Weights of a small GPT-style language model, trained from scratch on English Wikipedia: untied embeddings, normalized queries and keys.
Each number is 50 + 15 x the weight over the matrix's rms, rounded and kept within 0 to 99. Layers, rows and columns count from 0.

# gate: layer 4 MLP gate, 256x96, rms 0.121, rows 154-158, columns 0-95
# up: layer 4 MLP up, 256x96, rms 0.119, rows 154-158, columns 0-95
# down: layer 4 MLP down (transposed), 256x96, rms 0.176, rows 154-157, columns 0-95
gate154:62 45 61 55 52 61 76 50 46 40 48 24 58 47 32 44 21 67 52 51 44 90 59 52 25 79 42 63 40 59 64 54 52 34 38 55 55 40 58 51 61 48 73 56 50 55 25 42 40 43 40 28 77 57 25 47 72 47 12 51 54 50 44 58 61 65 56 44 55 51 57 32 48 48 38 40 67 48 39 53 51 38 49 51 45 53 24 29 67 25 59 65 47 55 51 48
up154:70 75 66 19 69 99 29 38 23 80 48 68 35 51 54 80 47 39 32 33 34 99 50 34 32 61 53 37 46 58 55 53 42 43 38 62 32 46 42 31 54 46 47 64 42 62 52 44 57 49 63 76 39 52 53 20 52 40 35 48 54 47 50 62 40 52 36 73 40 32 49 68 34 76 49 48 08 45 58 60 61 28 75 70 26 50 61 67 66 43 41 31 52 81 45 46
down154:62 45 57 45 52 67 62 32 58 60 44 73 45 40 53 62 69 46 55 29 38 53 70 52 82 42 41 59 45 61 79 50 61 55 66 33 36 20 55 52 50 76 36 54 34 42 37 45 45 30 62 32 35 58 32 96 47 70 41 79 47 44 51 45 23 59 70 56 71 72 52 54 66 48 53 49 32 43 58 41 51 45 68 48 27 69 33 56 45 31 51 40 68 45 61 55
gate155:45 49 62 43 36 71 65 56 47 57 33 69 64 32 50 37 82 51 68 51 50 62 36 53 67 74 61 46 42 53 60 51 61 77 47 60 53 46 42 54 40 26 55 64 46 51 48 52 36 56 43 43 37 54 60 63 64 31 49 43 30 49 50 65 38 47 57 41 80 14 36 55 68 45 12 22 33 59 46 36 62 72 35 22 15 15 32 47 52 45 50 39 50 32 51 34
up155:64 68 37 65 42 48 65 37 30 44 58 64 47 62 41 56 38 27 79 47 51 27 41 42 51 51 59 48 47 52 63 65 49 62 35 53 54 21 34 60 39 79 51 33 42 56 73 46 53 55 45 17 50 46 62 42 51 24 35 46 41 53 49 58 45 44 68 42 50 46 57 42 43 16 65 53 45 56 63 34 50 69 60 61 50 84 32 77 73 13 44 51 56 72 53 73
down155:54 59 53 43 60 49 71 63 24 37 31 30 68 49 43 46 36 71 41 62 64 52 50 54 03 52 25 48 39 44 58 43 75 53 62 54 72 32 60 80 65 40 36 29 66 42 78 53 41 70 46 19 36 60 75 81 52 58 37 51 37 54 56 63 34 60 58 43 64 62 79 37 40 33 50 52 33 59 60 77 52 40 63 42 70 63 37 58 12 41 23 46 38 64 59 49
gate156:09 44 36 48 41 54 70 51 23 52 57 38 55 61 37 44 31 43 55 69 38 28 28 55 32 64 51 69 57 51 70 42 45 73 68 47 32 45 22 41 62 52 35 42 53 36 99 38 53 37 65 45 36 46 49 29 45 45 50 72 41 75 45 49 47 35 49 50 66 52 40 63 37 74 68 69 66 48 44 70 55 42 06 42 41 41 46 76 26 41 19 63 54 46 65 67
up156:57 62 47 58 00 45 40 45 37 24 59 55 45 43 60 69 44 30 63 53 97 77 51 77 73 51 38 63 51 10 42 69 53 54 52 35 47 63 77 35 62 57 34 35 54 40 38 32 43 35 52 73 24 31 48 37 48 68 38 62 66 36 52 54 83 67 82 38 61 67 72 44 48 49 63 26 53 48 28 63 47 55 53 45 83 25 47 61 45 62 56 58 39 50 38 60
down156:38 79 84 69 37 38 51 55 69 55 41 65 51 54 46 25 83 02 73 54 59 49 66 29 35 19 59 72 60 27 56 59 31 51 51 71 40 33 62 65 57 60 57 38 46 46 42 53 31 40 66 38 59 47 60 56 48 47 43 91 35 51 47 42 47 69 50 61 59 47 57 35 39 53 55 47 48 54 60 66 64 29 36 25 74 45 66 83 38 33 14 58 81 36 58 53
gate157:41 46 45 79 21 70 47 46 54 30 41 85 52 56 44 40 44 56 41 71 28 76 59 77 55 34 68 91 72 06 72 57 61 32 50 52 60 70 36 59 43 47 37 51 62 41 45 32 56 46 24 54 54 50 27 54 42 47 46 55 72 77 55 48 38 52 53 59 12 70 70 47 76 68 85 27 47 80 61 63 36 55 51 44 83 29 34 65 51 70 33 50 39 40 05 38
up157:57 54 44 50 25 69 86 38 53 37 25 63 58 56 59 32 44 44 61 44 62 54 60 56 49 57 51 42 51 44 45 61 58 13 75 35 57 29 27 43 59 52 33 34 40 11 52 48 53 39 63 82 62 35 63 62 49 47 53 55 37 59 46 49 34 64 52 32 54 71 65 56 47 51 27 47 56 43 25 83 67 49 27 45 43 62 40 36 48 54 41 42 58 11 60 50
down157:41 26 59 32 44 52 40 60 29 36 80 59 32 46 32 50 43 48 55 71 48 70 68 28 72 59 33 60 53 32 38 51 55 49 51 38 38 45 48 40 51 57 44 60 58 22 25 62 36 57 58 44 78 42 44 66 49 40 79 85 56 62 48 68 43 59 46 71 54 65 45 47 48 50 82 64 29 35 52 29 60 39 64 34 38 57 59 63 47 50 52 30 52 68 72 68
gate158:61 39 57 50 74 67 40 58 65 51 46 38 70 44 39 56 43 49 67 48 12 81 60 38 63 37 68 37 54 64 52 37 43 55 53 55 55 55 56 44 39 61 35 38 39 43 42 50 60 59 52 51 50 45 79 70 48 64 37 77 26 55 49 55 37 52 58 63 89 65 62 49 67 54 86 52 44 28 52 66 58 56 51 43 41 56 65 43 52 46 50 38 71 48 59 50
up158:20 74 38 37 28 38 46 28 74 71 72 60 58 49 51 39 51 50 65 46 46 33 37 63 79 50 21 63 48 77 33 41 51 18 58 37 55 67 58 52 45 57 77 42 50 38 53 49 40 62 54 14 26 31 26 61 73 34 49 40 54 31 54 40 48 43 40 43 37 39 51 45 58 32 71 77 57 68 67 70 49 47 28 42 71 12 42 27 33 42 75 51 36 51 11 55